{"qk_norm": true, "parallel_block": false, "init_mimetic": 0.5, "optimizer": "laprop"}
Each number is 128 + 24 x the weight over its row's rms, rounded and kept within 0 to 255. Layers, rows and columns count from 0. Numbers have three digits each. The size before them is the row's rms in percent of the matrix's.

# layer 2 MLP down (transposed), 640x160, rms 0.137, rows 620-639, columns 96-127
102:150115134126138123089128117121141088143135150149113163130129126125109141119145101112067124108155
098:136166141090137157093126139137137135118085140120118132159196154117140106124120161136122162084117
101:144107099145119107135123135133128124128116103145118144102131136139127153093122125142131117110103
086:120093132138140150131144125127126121124147153114118145123145113090155122153146093094105109070109
099:156109132089118150173152158111179107125159093150129141137123141130143163165108111099088137150189
090:126145134116136082085137152149138096122140126140125133103169102119118146145134127144128102122137
106:112060130139135098170101091098129059132165125148122124127086084117136139122110121123172128116106
098:164131121145134123141157096149124142139111135137155108095139125080081111139094109171076109128122
105:139138087132141134153186112170118092162119158136149122120108126142129125163113150113114122075137
094:123153161140090157128118163116136114110126182172140091145138130196136131134117124150108138120155
103:138101084116126120147155110145161120088134162139167195137144111151128132139138104162108110163125
099:121131083100142168083129160144110108145136134123115141104080127133152134112127108118133168075118
106:123105116098112109151144144132150103155173093125144128130101156122103148133118112098148122130111
089:094149103132125155135121114131104137118109152144131135168130106147098125144128090177140164150116
108:158098146156156154166151113108153151090105126155151148171151111121111112100092138138141126173140
098:109083143117140147147092113113104157112134137123111119149120107125169125163120160148127092163142
110:130093139128097140145164105100136137135102174091125133101107120132105138127094109138090127103135
095:103121114118129132080099125124128135135145167126110146122163115162146142139131108119149124187108
101:154159140134136123129100114112130143136158133106170127111165135124137124155131125126112121092138
099:142100105148146114165124114119104125135135175144130136062111106179154129122175127187162144147133
# layer 2 MLP up, 640x160, rms 0.147, rows 621-639, columns 96-127
099:068109136139149070106130132111122120126141130098122071110115125152114120166135116141090113147096
105:107133115094091124125106118116124130122113164117159121175123167116138128098096172168142143131150
097:101147112095112154100155112157115171134142166114106094132105097199116109129145135135100151161117
097:132125111168117117076105108184134156131124092141100103119133112166195174121126097104116133153115
100:077105121135139116158115141157080090133120105129132104128077150157136124114118115099142138132129
107:128115117157127131104117094095107079153103158128158114148094111162136079127142139137120132121107
102:151132142158121104153159119123142137154108131111120110096123104116098118097141089181100156161140
109:126122131141133125086110107116142115094150139120078109142111116121123174146148073134118112088090
099:142139126140125106110142131109076128103154114135130092120149123154146137126129096121133133119107
103:045062169119132132096150104107126127098150173100110133132139123149108172166150140150135103105082
104:181099140137151109123156103130192131086127149095100096128143154152126147142115123151121085183081
105:114131159145127111140154103131105131126139092130143145160118124104132151147115125131131105131108
094:147134162113112107120102079131131126110098110125140078136112143155146113125145131151094079102083
109:123150124120094143060138139124122131124116113124079085124123158104138160124144137139116103071092
096:176120138169068106145114087127156151118143113113125094140126091106135177160116146176140157135126
101:118120106147135135126202079138126115136123156087132130076115149114076128124079144133120089109127
102:098119113104109116137150090134121156137134088140143129151116091126116063166138158127092151099144
101:125098130123088149154108121127067146070117124114082104171113062105122118127141114126141144139140
106:139100093154139122129148143129154135099100120133124118125137137132137098119160086078109111106097